Each number is 200 + 20 x the weight over the matrix's rms, rounded and kept within 0 to 999. Layers, rows and columns count from 0.

# layer 8 attention value, 384x256, rms 0.169, rows 190-191, columns 128-255
183,196,205,188,237,206,184,200,165,188,214,224,210,203,181,189,213,200,195,158,184,212,204,208,246,217,216,173,208,194,198,233,204,190,170,198,171,164,202,185,203,198,183,197,228,157,178,206,215,211,198,216,224,177,181,195,196,186,230,219,191,190,206,195,184,163,209,208,204,188,197,208,219,210,208,230,217,201,161,201,184,196,184,195,208,195,185,199,220,186,250,178,228,233,209,169,239,209,217,207,194,201,237,165,175,221,205,184,182,218,211,201,204,195,204,243,194,221,197,219,189,215,203,207,210,227,202,193
199,203,190,169,192,207,210,211,200,181,192,223,195,200,204,179,189,232,218,200,216,240,185,181,186,241,176,206,205,189,192,206,208,224,211,162,151,201,223,234,202,171,215,192,212,197,197,241,170,191,203,175,224,222,179,196,200,202,185,189,192,200,196,197,207,174,178,181,188,180,194,185,171,196,207,208,215,223,226,201,209,216,197,197,224,177,212,199,187,206,210,219,217,185,224,192,206,216,177,203,187,175,206,170,207,236,199,215,246,223,194,228,186,221,214,208,217,178,195,176,197,199,180,209,215,214,191,207
# layer 8 attention output (transposed), 384x256, rms 0.145, rows 190-191, columns 128-255
184,187,201,205,197,188,223,203,182,187,198,159,217,208,194,178,203,225,187,187,206,182,201,217,199,199,208,220,232,209,225,197,192,171,206,182,214,204,204,219,173,195,195,203,185,192,232,202,179,204,207,181,189,197,201,223,159,194,200,224,225,223,188,196,223,205,184,213,188,242,160,186,183,234,208,205,214,205,228,212,179,200,183,199,188,220,196,209,184,203,202,211,219,196,179,214,192,187,178,165,207,187,203,189,207,192,180,198,209,167,170,178,187,199,183,160,175,207,220,196,224,199,174,194,204,197,178,190
184,189,189,204,213,212,193,234,179,186,190,173,224,169,192,189,196,205,183,240,221,155,182,212,188,203,201,191,184,191,207,201,184,172,206,198,182,233,174,192,198,203,214,202,172,206,193,189,204,214,213,233,194,192,200,208,206,212,208,200,185,228,189,168,187,223,175,196,184,208,165,180,196,223,193,199,215,165,212,188,209,188,189,191,186,202,213,186,188,178,192,199,171,203,204,187,164,196,208,196,196,210,210,204,203,162,181,240,197,224,203,167,190,212,206,180,199,204,169,188,183,175,183,179,197,198,195,228
# layer 8 attention query, 384x256, rms 0.139, rows 192-217, columns 128-255
197,198,231,179,227,216,219,192,206,219,185,236,228,189,198,185,226,183,192,210,165,167,184,167,203,189,222,200,211,187,199,219,191,186,199,176,223,192,230,213,216,177,197,198,213,172,211,189,188,187,199,209,145,153,199,187,217,173,191,179,204,227,182,233,213,179,212,234,198,206,226,196,199,196,217,204,202,216,205,183,177,185,182,206,159,214,197,173,209,213,185,213,208,186,183,238,173,171,198,205,204,205,182,200,214,191,219,168,170,249,195,192,166,187,174,198,218,238,235,175,169,199,174,223,178,159,228,200
189,245,185,265,177,232,191,162,193,184,213,216,171,174,166,234,209,208,218,191,215,204,197,239,186,204,170,200,213,190,200,187,204,206,215,139,186,179,199,167,209,167,211,235,239,215,189,187,245,201,178,173,203,217,228,199,211,228,176,169,196,206,176,198,189,253,198,225,240,191,164,199,202,196,199,215,168,208,191,142,200,190,232,178,183,208,185,210,176,217,233,221,169,185,226,221,190,165,192,194,191,233,187,204,185,192,204,152,204,167,211,211,220,183,226,229,189,190,193,219,255,178,187,189,198,210,197,144
173,205,241,195,178,195,240,177,202,236,200,174,197,154,204,217,173,215,196,188,210,253,185,215,209,147,193,209,181,188,161,222,180,209,226,208,182,202,173,212,178,204,198,215,200,184,188,154,163,190,205,214,204,216,226,177,192,190,241,181,236,228,214,199,181,232,229,226,215,193,206,198,251,182,206,197,171,224,170,208,194,242,214,205,185,181,202,229,200,189,216,197,194,208,199,232,220,191,203,187,213,208,190,203,181,203,229,188,217,193,166,197,224,169,232,209,167,190,188,170,216,164,200,239,194,204,181,191
179,207,187,178,207,183,164,221,161,206,187,181,230,219,174,184,200,157,182,210,218,213,163,225,191,200,195,226,218,183,210,211,166,212,193,209,240,202,190,224,200,224,195,214,211,198,201,204,184,225,180,187,207,201,179,212,173,202,193,195,188,171,198,164,192,232,226,196,175,181,204,218,195,194,220,213,199,172,228,182,177,171,208,174,193,185,218,222,173,186,169,222,204,212,218,202,201,208,207,223,174,196,218,226,184,195,197,178,174,223,212,247,207,211,185,203,206,178,213,202,213,199,175,215,219,215,149,206
193,171,194,196,245,190,201,155,179,163,189,217,168,204,186,170,179,160,206,228,180,167,202,190,204,196,170,218,196,241,205,189,213,215,216,175,215,191,215,220,171,176,216,201,222,237,175,202,208,151,191,167,193,210,249,209,167,217,186,191,230,213,200,226,209,236,242,168,174,221,199,205,208,233,216,211,235,171,236,209,173,252,197,205,223,230,205,197,182,161,210,209,203,203,226,190,186,175,250,239,145,199,191,176,214,170,190,215,186,182,203,174,156,180,179,184,198,265,185,212,202,165,218,195,187,195,209,183
193,213,238,220,198,209,190,199,184,221,194,222,225,204,180,182,200,193,205,195,201,184,198,179,195,226,181,179,187,219,208,206,251,209,166,204,203,201,209,202,162,189,168,182,209,221,249,213,187,192,202,203,156,186,196,232,222,196,166,178,193,219,208,207,208,209,218,210,205,196,180,179,184,193,186,195,193,179,191,221,197,206,211,233,206,190,204,166,222,208,169,197,179,186,223,213,216,191,182,152,205,170,209,235,185,236,197,194,186,202,191,209,181,178,231,230,188,184,207,246,167,213,158,213,171,241,199,203
182,238,205,255,174,196,205,223,231,189,230,159,187,194,179,208,170,181,177,241,200,227,203,216,206,233,192,173,188,208,203,216,215,181,193,212,182,154,183,234,216,179,205,187,186,205,197,196,200,211,191,213,181,193,164,178,189,196,160,181,202,234,180,226,179,196,206,175,211,210,196,199,179,198,184,202,192,228,228,187,183,210,202,209,213,197,170,172,222,215,217,204,199,222,215,171,165,210,175,200,202,201,194,186,205,223,207,220,189,181,204,229,175,187,202,165,172,240,257,207,213,220,204,194,207,219,190,202
198,210,184,173,195,217,227,224,224,198,191,201,191,182,195,224,155,161,212,178,196,182,174,183,197,216,223,206,211,199,193,178,219,246,210,177,202,218,239,200,206,194,196,252,214,195,178,177,216,213,184,187,212,171,231,210,223,182,220,161,200,186,206,208,218,187,160,207,178,211,195,176,219,191,225,190,166,212,222,190,205,203,231,166,197,158,210,205,190,193,184,225,227,204,204,205,207,185,171,186,198,179,166,174,202,202,220,206,176,179,193,215,186,200,173,171,192,229,224,189,223,206,201,179,202,202,187,180
176,182,252,200,196,187,242,185,194,173,203,191,199,223,171,255,149,205,169,192,230,234,234,193,175,165,226,194,226,232,200,197,228,210,200,196,218,169,197,184,170,200,229,217,222,243,206,241,169,235,212,207,227,206,207,213,217,203,188,215,212,217,179,242,206,229,217,244,226,214,184,215,194,235,209,215,206,163,215,229,188,207,158,212,195,205,196,203,225,207,196,223,241,260,185,210,197,205,190,239,182,218,210,175,197,236,202,203,163,207,217,217,206,213,194,152,234,175,190,214,192,189,216,180,217,201,182,210
179,204,166,225,174,233,228,179,232,193,253,149,150,186,206,186,206,174,215,197,205,202,192,218,201,253,165,227,199,207,221,189,200,227,230,174,206,192,185,196,208,180,173,164,231,195,148,222,204,213,216,215,229,223,224,159,200,213,197,203,224,186,202,174,206,209,202,214,170,226,217,202,210,174,213,192,237,181,188,200,190,187,180,188,206,227,221,194,196,214,209,181,181,179,205,181,210,187,160,193,238,171,189,209,163,176,201,177,214,187,195,220,226,182,188,179,205,213,260,229,200,188,214,207,198,155,230,252
233,189,202,220,199,200,203,221,191,175,224,207,229,222,185,206,208,222,198,224,182,212,228,191,165,210,194,192,235,173,192,207,227,208,211,213,215,196,210,190,191,243,208,176,244,218,186,168,187,175,197,180,180,209,179,191,155,206,197,168,216,186,199,189,205,192,208,218,183,194,184,203,166,220,200,250,211,181,174,187,157,207,161,194,211,233,182,198,192,196,240,202,222,217,200,218,234,196,197,217,189,174,182,214,216,163,175,220,170,153,171,198,204,176,205,214,181,201,209,215,202,246,199,182,208,198,205,258
199,184,181,173,205,185,181,217,226,193,216,216,208,175,207,174,233,185,207,191,209,217,163,205,174,181,238,165,169,202,187,179,197,177,222,176,208,195,204,210,220,211,178,227,205,208,176,214,185,222,247,197,223,208,183,193,213,201,213,193,175,215,164,203,222,207,171,198,210,236,198,198,209,224,187,143,209,191,192,157,202,231,212,195,241,198,180,196,227,209,207,178,212,195,192,180,192,170,248,196,189,198,207,238,178,173,214,221,186,196,215,176,210,197,211,217,192,204,210,207,183,189,255,196,180,183,195,227
203,195,220,205,173,212,233,220,211,216,197,182,197,218,223,220,201,199,232,200,211,192,195,208,206,220,201,187,208,181,186,161,217,176,211,208,219,218,199,162,211,222,188,189,206,175,184,181,211,193,181,207,172,192,197,178,176,172,193,192,190,232,180,191,170,152,238,183,191,224,153,189,194,197,211,235,230,198,169,215,203,197,184,222,234,191,193,144,202,184,164,188,189,193,226,196,205,202,191,182,238,207,186,192,223,206,200,185,217,232,220,195,201,193,175,202,227,172,215,210,192,207,242,171,216,176,170,191
216,188,173,169,224,220,187,168,191,168,236,232,233,218,218,194,204,197,196,228,193,209,216,203,253,213,202,173,207,187,179,207,244,199,194,204,202,177,197,195,167,199,186,192,218,219,205,207,197,208,176,181,188,192,204,208,229,171,191,184,239,194,178,210,213,181,214,168,243,205,200,162,223,212,231,232,207,192,175,188,216,185,253,216,227,236,219,181,198,202,167,231,195,214,208,220,188,211,244,190,171,191,222,207,158,198,248,216,214,198,179,205,223,216,208,199,208,230,210,217,170,187,181,230,212,148,244,169
185,181,223,187,181,210,192,181,212,195,195,215,138,199,244,217,237,162,196,204,219,175,188,199,217,205,196,192,220,229,199,223,184,218,172,221,212,212,186,160,212,207,215,213,201,227,201,190,196,156,181,196,187,209,169,237,202,212,195,243,177,199,224,219,190,182,251,193,176,236,179,157,202,225,228,200,209,218,209,173,170,233,221,179,188,183,215,155,238,167,177,202,204,206,186,181,193,243,178,183,219,217,184,226,224,173,215,251,176,212,168,175,224,212,136,216,171,164,227,150,231,168,198,190,192,227,165,200
193,192,190,174,219,179,227,177,202,207,177,171,205,210,178,214,186,173,238,186,203,196,236,176,189,179,201,188,194,233,191,179,203,212,223,210,183,193,215,226,165,194,218,222,213,215,197,168,198,175,182,198,202,209,195,214,222,183,223,198,189,188,181,200,182,204,212,188,189,210,201,219,164,160,194,187,198,224,192,197,222,176,206,199,160,204,205,182,192,187,245,263,176,168,164,207,246,214,240,206,218,167,190,165,197,180,223,148,183,211,178,175,204,190,206,198,208,185,200,172,177,183,219,198,187,192,221,198
189,213,208,238,232,207,202,196,183,207,197,212,156,159,165,228,191,197,207,183,161,167,186,180,192,212,214,206,223,160,175,241,211,186,194,188,191,199,222,185,219,212,199,194,201,209,220,189,197,188,249,178,186,233,208,250,218,187,227,217,204,225,179,172,214,235,207,172,210,195,194,229,185,190,221,184,191,212,185,196,167,186,231,197,175,178,221,221,196,206,201,217,190,178,204,177,197,214,214,223,215,174,225,228,184,239,197,213,156,216,253,223,240,190,176,215,218,182,212,187,224,185,207,184,237,210,239,192
177,165,223,212,181,229,186,223,219,215,202,184,154,218,202,186,193,240,184,196,190,211,197,217,214,164,228,194,187,217,179,218,186,203,184,184,215,215,209,212,216,214,159,174,189,205,206,225,184,216,189,188,175,170,210,191,182,185,202,187,207,178,202,189,236,231,201,223,162,211,198,182,229,226,191,212,194,204,216,200,155,186,200,176,147,211,213,226,189,167,193,208,226,205,199,198,157,190,236,196,205,195,219,200,211,175,216,172,226,196,221,213,236,217,239,183,176,181,151,234,195,174,191,197,190,213,201,201
195,191,181,207,178,183,214,270,220,153,192,195,185,237,239,198,164,200,227,194,201,182,173,173,178,217,244,226,204,230,192,207,181,215,219,177,197,209,208,206,190,201,165,187,219,175,169,223,216,187,191,212,174,217,204,190,219,224,160,186,200,203,190,215,200,211,187,192,217,181,225,231,214,193,248,189,247,220,186,197,199,214,197,169,186,179,197,209,199,205,182,204,207,201,194,226,193,203,188,196,200,197,246,209,175,217,210,224,192,178,244,208,234,189,226,202,161,247,192,186,193,170,184,218,195,236,168,200
200,212,192,208,215,146,230,204,162,198,222,253,191,176,210,186,160,183,186,229,205,215,206,224,150,245,181,188,226,175,224,206,201,160,203,199,200,243,221,183,225,210,199,166,216,218,220,192,155,207,209,179,191,187,217,252,192,171,179,191,178,222,181,206,214,167,183,209,192,216,178,211,189,183,183,192,205,192,223,166,172,186,184,243,190,233,233,247,243,218,191,239,196,196,228,197,147,198,191,217,207,193,206,231,201,202,189,213,215,206,200,181,210,203,223,196,152,237,189,201,181,186,232,205,204,183,225,180
171,207,194,177,207,195,222,222,193,217,213,237,182,217,201,200,177,214,186,200,229,175,184,190,202,189,190,196,177,200,213,246,215,204,200,159,236,180,201,173,191,209,199,148,197,192,212,204,215,216,191,217,223,205,214,225,243,193,221,208,200,180,202,191,203,163,197,209,205,195,215,185,223,229,193,214,221,228,214,244,178,165,189,216,235,220,209,175,197,172,196,212,194,211,183,183,230,196,191,191,230,145,237,184,215,193,192,196,193,212,168,169,208,218,159,228,192,257,197,202,182,174,191,202,203,210,162,178
195,235,177,183,187,211,200,219,183,194,225,204,225,235,218,207,184,200,231,199,211,206,201,165,192,208,252,198,209,167,249,166,180,200,228,225,186,226,215,176,209,175,203,184,167,208,213,186,179,201,210,213,202,163,160,223,189,211,175,188,157,207,209,188,192,214,173,210,205,197,224,215,204,189,216,211,199,204,165,250,196,214,167,156,219,219,189,198,248,176,205,234,201,207,240,194,196,199,213,182,238,205,196,174,185,208,229,226,183,240,209,178,216,181,185,191,197,191,203,236,189,189,209,203,213,198,210,181
164,221,217,196,213,189,208,225,213,174,207,182,182,197,203,191,182,224,222,185,193,225,240,208,226,214,227,216,254,220,211,175,198,207,162,205,209,162,206,210,214,196,224,204,186,186,180,219,256,175,203,178,200,177,172,209,179,177,206,223,199,199,221,164,178,231,220,198,212,179,206,179,130,183,215,197,195,231,188,188,173,222,216,209,247,220,177,176,174,178,154,200,212,199,190,251,222,201,171,213,234,177,218,221,209,203,165,188,206,195,191,200,165,203,218,197,165,201,190,174,182,196,186,232,177,195,208,207
178,214,196,216,207,197,186,230,207,165,177,230,163,164,213,178,193,166,227,210,182,208,223,192,187,172,194,196,194,198,226,231,186,167,188,211,260,197,178,160,227,228,246,201,198,191,176,201,191,198,224,197,214,204,214,191,189,181,249,177,179,207,190,256,191,178,175,146,221,234,201,195,239,187,186,169,201,190,192,198,200,175,198,224,147,203,201,149,198,225,173,222,216,191,184,185,205,211,169,218,224,185,210,173,199,189,187,204,199,219,189,178,230,159,201,153,234,162,171,222,183,192,187,194,212,193,197,224
182,206,177,215,176,214,182,240,209,206,181,212,183,200,223,212,216,204,199,185,214,177,192,198,204,188,211,199,184,191,175,167,206,197,230,201,206,207,193,209,141,224,197,164,192,201,222,178,181,218,193,219,238,199,216,202,231,189,179,139,191,214,205,189,188,214,199,178,213,186,187,145,206,235,202,226,175,226,186,223,219,236,178,187,260,209,206,207,202,229,202,196,218,172,240,172,206,182,199,167,175,182,187,219,161,195,224,156,185,228,189,222,210,234,203,236,183,200,198,260,213,234,232,150,158,173,172,161
219,194,204,210,239,177,168,210,206,183,214,180,225,220,184,240,208,188,208,155,181,202,208,185,224,223,191,172,200,148,196,199,171,230,179,184,229,197,212,198,217,186,226,191,202,189,199,190,182,200,187,236,188,189,192,205,234,206,211,205,187,224,176,176,190,203,216,197,230,226,213,194,189,249,232,207,198,187,172,229,265,221,201,218,183,225,213,234,171,221,236,237,200,186,215,193,194,193,228,226,214,188,208,206,223,201,187,204,180,199,193,204,210,206,200,187,193,204,182,196,182,226,237,227,189,165,169,218
# layer 8 attention key, 384x256, rms 0.139, rows 192-216, columns 128-255
191,201,174,184,221,230,183,199,203,244,218,231,183,195,198,223,175,206,220,187,197,173,176,193,246,244,194,202,203,215,200,193,243,208,188,216,213,163,227,216,225,220,178,184,252,181,199,219,207,185,257,181,171,122,202,214,212,189,192,232,187,190,184,198,221,187,215,221,193,210,218,205,174,188,246,160,175,189,192,188,175,203,193,188,175,220,177,213,214,199,170,208,151,220,180,204,183,186,197,212,188,195,212,187,174,193,234,192,190,283,235,181,184,206,178,217,175,228,201,179,205,226,185,200,187,242,224,185
190,229,208,232,212,245,217,203,189,176,232,220,192,163,160,211,204,166,212,212,193,230,173,240,188,179,213,144,203,195,218,201,191,163,210,206,190,194,185,193,238,170,232,219,221,187,185,217,206,226,217,168,236,230,202,179,233,213,216,210,196,198,183,180,178,212,170,197,204,198,237,238,186,204,204,215,187,229,214,185,208,231,232,213,167,202,170,229,196,192,209,234,181,213,192,208,198,177,159,189,185,217,200,213,218,218,215,159,215,202,187,213,251,155,221,206,186,183,213,197,241,207,210,219,212,224,204,188
229,193,269,219,167,217,217,184,195,264,217,188,187,187,230,209,192,168,215,233,180,219,209,186,175,190,207,219,171,203,185,210,192,228,190,228,187,201,198,190,173,196,189,204,225,201,189,165,222,220,212,209,153,213,194,197,167,215,173,211,238,205,173,178,192,177,183,203,238,171,231,225,211,191,186,206,195,169,158,218,190,205,223,176,182,206,224,196,209,246,196,179,211,179,214,190,236,193,193,174,213,201,167,198,177,210,232,163,233,193,164,164,167,224,231,162,196,198,156,152,238,204,205,188,193,161,187,195
191,234,214,186,194,169,161,190,216,221,192,178,177,205,168,163,207,171,175,226,232,186,192,219,249,203,176,189,201,213,208,245,150,218,205,252,203,236,205,223,193,199,235,194,196,161,182,197,198,229,204,171,150,231,187,203,231,192,162,191,194,190,201,171,175,231,187,232,151,201,238,206,215,204,196,236,210,162,217,239,215,161,185,143,191,188,216,231,164,160,181,204,217,192,208,193,247,215,180,220,183,181,202,194,195,210,202,134,183,233,193,230,224,200,202,192,223,189,215,222,218,207,181,253,204,233,205,203
213,196,236,195,200,217,211,219,240,159,232,209,181,194,181,172,154,206,172,227,193,206,181,148,190,180,183,210,199,243,219,175,224,244,195,215,210,215,173,201,187,142,204,229,229,150,174,219,206,183,196,206,178,211,196,190,196,200,232,193,201,192,231,219,183,167,200,225,155,232,226,219,192,196,221,216,238,178,240,197,190,231,181,188,258,213,224,201,204,169,232,173,199,207,188,195,193,201,234,192,183,242,200,196,183,184,214,214,194,146,205,184,239,203,231,161,195,184,198,236,172,164,235,164,179,178,166,161
205,197,201,246,236,206,249,215,212,195,197,213,212,227,181,216,222,197,234,228,172,184,171,165,199,185,215,212,213,197,193,200,222,191,170,221,239,184,220,206,208,161,170,179,172,213,217,171,203,177,201,195,234,229,168,229,195,210,186,211,158,182,195,235,180,196,205,178,189,219,200,206,217,166,173,222,209,249,187,197,165,220,194,209,250,144,247,191,195,200,212,204,171,218,221,241,183,202,200,192,135,176,182,210,191,216,172,188,158,215,180,221,191,204,219,241,211,198,187,209,165,203,203,201,178,224,216,165
156,211,246,218,198,176,233,216,255,229,226,173,170,199,172,209,194,188,203,173,190,206,213,201,227,219,189,163,182,160,199,233,206,189,210,194,242,181,178,203,208,188,236,203,226,193,215,181,212,218,166,190,186,185,199,189,144,193,201,196,199,199,193,228,194,231,213,215,205,240,218,226,183,185,203,209,210,198,248,163,199,151,220,205,192,191,182,174,220,219,216,191,210,227,227,200,201,252,172,247,188,213,188,199,204,217,214,221,201,175,186,181,166,243,184,195,174,174,155,185,186,215,165,181,178,229,169,196
178,191,200,210,236,194,218,250,247,206,208,167,178,207,209,181,172,199,236,184,188,190,194,188,145,147,210,212,223,168,193,183,197,201,245,226,165,209,216,199,208,233,171,246,195,156,200,191,212,212,185,194,240,172,182,211,239,191,224,180,243,230,238,184,199,162,196,220,223,205,256,187,233,193,205,204,193,179,203,172,192,181,207,182,170,191,183,203,210,198,161,160,198,237,214,190,204,210,221,171,222,198,175,132,210,207,192,232,221,229,213,220,223,234,202,176,216,258,186,209,199,180,180,215,206,199,203,223
176,224,184,201,231,118,237,173,193,168,189,157,185,232,199,202,215,201,210,190,197,245,221,172,160,187,211,196,181,234,207,224,221,202,190,190,167,193,212,195,222,201,233,215,202,212,240,256,190,221,215,204,187,217,221,180,226,230,196,193,236,202,184,225,194,195,232,272,229,195,187,229,202,241,173,189,193,189,212,206,207,213,166,184,155,179,165,179,216,185,224,172,214,250,171,236,182,229,209,212,215,175,212,175,215,189,225,160,251,173,216,208,167,192,198,193,222,167,208,238,220,206,191,187,229,182,207,185
168,187,159,244,171,225,235,169,183,196,203,169,204,161,200,216,194,198,171,179,193,223,211,236,247,205,158,186,220,189,221,205,225,210,230,174,223,202,149,200,293,157,188,200,216,179,159,200,180,181,198,250,209,242,199,202,175,205,199,185,157,168,218,195,216,204,212,193,174,201,192,231,209,161,187,179,236,191,210,168,156,189,169,213,207,214,197,231,235,205,183,165,166,202,196,206,250,153,195,181,239,197,210,217,170,211,193,164,204,183,214,232,192,196,169,162,225,163,248,220,209,218,245,216,239,190,211,241
204,204,215,204,204,217,188,172,200,178,177,208,228,244,186,220,217,217,197,210,259,196,200,197,175,186,149,198,262,204,190,191,182,229,194,240,161,256,210,206,220,214,180,190,229,210,189,182,185,210,171,227,217,189,214,221,217,216,213,182,221,198,192,132,214,241,228,196,220,188,171,216,210,225,215,181,209,203,204,201,186,181,196,190,228,170,186,222,191,197,203,209,202,187,188,162,219,170,228,223,209,139,175,224,181,195,192,173,208,228,220,189,209,210,210,212,202,197,216,240,220,200,174,165,186,201,189,210
195,168,216,178,234,212,226,158,209,206,186,171,180,183,216,167,197,203,205,165,191,225,169,196,215,191,220,226,234,223,199,246,205,181,167,146,200,167,189,197,207,185,198,212,193,197,199,206,198,176,223,191,196,219,216,191,220,218,219,205,204,218,192,227,178,204,148,192,199,190,190,207,174,205,191,198,220,210,203,165,201,200,202,249,182,169,210,224,182,258,199,209,211,215,165,144,220,195,221,164,202,232,250,189,206,217,218,224,200,188,221,228,211,202,211,209,182,177,198,189,181,221,196,193,208,190,199,200
214,153,168,196,184,176,189,200,238,188,236,194,198,203,215,205,213,202,211,198,219,193,211,194,191,190,179,191,187,244,215,131,182,160,237,154,226,203,179,179,199,217,180,176,234,180,178,195,229,234,159,246,229,238,194,189,203,195,212,183,193,185,154,186,202,191,248,203,216,241,215,209,221,187,195,199,240,197,224,223,169,180,247,228,196,193,175,129,162,174,188,170,203,197,240,172,218,195,221,206,192,191,176,182,221,173,230,230,184,248,199,227,246,224,177,179,183,174,231,219,163,180,221,212,269,205,203,235
212,166,178,192,195,256,191,137,228,181,235,210,183,204,176,172,189,194,143,227,218,219,212,238,251,192,183,193,191,237,214,210,247,204,204,230,172,184,175,207,213,202,210,213,186,200,199,189,224,220,165,189,188,172,231,241,223,200,182,212,191,224,179,200,171,183,238,198,211,180,210,165,185,184,202,186,213,188,173,175,206,187,201,199,192,252,224,184,215,222,191,214,221,257,219,212,183,225,184,225,180,194,195,203,185,223,232,170,180,150,188,213,223,200,205,173,203,205,172,222,167,185,185,192,209,173,199,208
214,181,216,182,191,178,178,227,197,228,186,224,153,231,242,200,206,156,216,191,202,251,209,223,217,212,161,178,199,207,206,218,185,198,211,171,214,188,199,162,177,257,210,205,200,178,176,212,176,162,204,220,227,155,198,225,187,228,201,199,186,183,227,205,238,187,180,202,204,206,202,159,216,193,223,220,221,248,214,158,188,218,167,182,195,181,208,200,235,194,206,242,209,177,166,198,250,235,204,188,201,215,215,206,221,222,216,243,212,226,169,215,223,224,226,233,222,212,226,202,205,173,181,156,228,241,171,194
239,219,172,141,187,193,197,203,214,187,181,179,199,195,200,232,181,249,201,201,225,188,212,196,176,177,160,171,151,206,189,225,251,195,236,188,175,226,205,175,146,218,227,215,243,246,183,186,193,235,236,208,200,208,183,219,194,225,213,215,181,237,176,210,154,186,206,171,190,189,205,177,168,183,204,214,216,187,204,181,211,188,212,139,223,186,194,198,186,212,236,224,171,209,201,220,200,204,219,175,221,231,189,139,199,159,215,169,203,202,221,174,211,180,169,207,184,173,185,198,210,181,184,202,187,201,220,203
191,229,223,242,184,207,166,200,210,200,178,215,233,180,196,177,181,198,226,203,160,193,196,158,177,198,203,225,183,171,249,224,182,196,186,196,230,194,177,195,243,195,248,223,219,233,198,215,186,181,195,192,158,240,234,210,230,173,218,176,184,241,144,171,199,185,227,230,204,194,213,225,190,171,198,194,243,248,179,199,239,201,207,172,230,221,203,210,228,207,217,217,208,169,163,199,179,203,196,224,188,150,190,228,176,198,168,203,187,202,205,182,208,208,175,228,185,213,215,175,220,174,174,181,218,209,262,173
222,179,241,219,223,208,177,237,197,189,185,178,209,251,176,206,262,222,234,175,185,176,207,188,179,204,208,161,218,183,252,234,180,172,216,222,197,211,173,235,250,209,175,192,209,155,234,164,225,219,247,181,228,212,180,199,171,203,208,165,205,174,217,215,189,223,190,188,159,207,166,203,229,212,227,232,199,173,208,175,193,216,206,192,173,205,209,231,217,197,200,202,196,213,187,187,215,194,227,241,199,204,214,221,153,183,180,214,159,221,176,181,223,242,195,152,177,191,172,202,196,193,210,207,225,175,225,171
208,188,160,188,189,153,204,222,226,199,208,206,158,205,170,208,143,164,188,228,197,199,231,212,179,214,244,227,178,198,225,140,181,157,205,193,206,177,207,209,239,187,218,179,208,174,213,206,189,194,227,247,211,198,201,204,167,181,193,190,240,181,183,245,179,247,237,203,251,176,232,166,232,226,206,179,252,234,181,221,196,203,181,191,150,191,224,201,162,181,189,227,189,164,188,153,185,233,189,165,219,206,218,234,191,205,224,192,182,182,166,204,213,242,198,179,222,215,209,191,193,179,218,190,186,218,205,212
178,225,221,177,240,182,189,203,196,191,209,194,217,201,146,194,192,192,226,196,182,223,196,202,199,216,218,213,204,215,168,191,179,199,219,180,207,213,207,183,226,191,192,181,214,188,224,187,152,211,195,219,203,161,169,197,126,196,156,207,181,243,202,195,197,225,203,190,209,226,182,219,194,133,231,176,247,193,182,224,179,226,242,225,143,211,199,252,198,216,209,175,181,192,188,183,191,182,200,183,189,226,212,237,223,194,222,198,189,170,232,166,213,209,223,214,185,196,165,204,198,209,172,200,188,237,225,194
183,263,202,192,209,233,209,223,169,212,217,242,175,246,178,183,186,218,187,179,212,208,189,214,188,179,191,224,191,214,193,193,175,216,239,196,213,188,228,184,209,199,208,200,202,192,206,195,159,234,211,232,204,184,212,222,199,177,163,191,180,196,184,240,217,197,186,236,179,203,203,205,246,197,197,213,214,178,208,218,213,193,159,216,211,211,178,209,181,180,211,202,193,207,195,199,171,162,180,255,221,226,200,161,198,202,217,164,169,208,193,180,190,168,176,172,217,222,217,194,161,177,186,183,181,194,177,236
203,202,204,213,218,214,176,215,156,194,232,208,215,204,190,227,159,178,221,153,244,189,233,188,225,223,211,220,184,204,189,183,175,195,210,225,203,216,205,176,224,215,230,218,166,228,189,210,212,226,216,246,174,200,189,229,180,226,182,191,219,235,186,149,213,232,181,212,185,245,178,207,194,161,178,170,265,221,212,185,188,210,228,212,192,231,211,223,214,189,191,213,220,198,235,193,173,195,205,177,211,213,172,154,190,201,240,196,198,170,185,205,187,197,156,201,210,201,183,195,187,177,235,198,172,205,199,176
218,217,257,175,212,192,224,189,191,190,193,196,209,216,215,177,177,215,228,171,212,208,200,197,164,170,212,172,182,220,210,183,158,190,174,186,187,200,200,201,201,219,232,206,175,221,168,183,251,178,208,198,209,211,176,189,194,229,234,219,217,183,211,235,219,192,223,231,243,175,196,209,215,169,193,226,199,239,168,183,182,194,148,142,189,218,203,233,154,193,189,193,205,214,200,232,222,211,155,202,200,195,193,240,208,210,160,138,158,238,186,183,157,231,198,194,152,185,257,184,168,178,230,226,174,196,192,198
229,199,168,225,162,235,191,224,234,184,210,212,203,192,185,198,199,188,266,212,225,209,211,233,170,181,184,208,198,180,217,172,182,198,172,171,236,201,207,177,209,197,208,229,182,192,219,206,206,202,205,206,204,225,227,190,195,185,223,184,203,169,201,224,186,173,205,186,190,206,188,212,185,150,166,183,186,170,194,227,192,152,190,209,171,209,189,187,188,204,176,232,226,210,177,209,208,205,209,202,188,197,224,211,196,216,205,212,207,227,185,191,226,145,223,176,167,166,197,238,209,176,225,188,191,170,186,200
192,155,203,184,241,235,200,188,209,191,212,216,162,187,218,166,171,198,173,177,211,180,188,198,189,201,210,162,208,182,203,189,219,191,217,162,187,180,174,202,176,210,167,150,208,169,220,210,234,254,222,216,215,196,167,204,190,194,187,178,210,234,205,191,216,211,165,188,261,168,176,193,225,220,198,205,185,195,254,240,222,197,230,175,202,213,205,204,197,192,161,184,194,186,213,219,179,202,219,162,208,177,183,157,164,213,192,180,173,212,203,257,168,196,226,183,166,157,244,189,170,212,218,133,209,199,212,219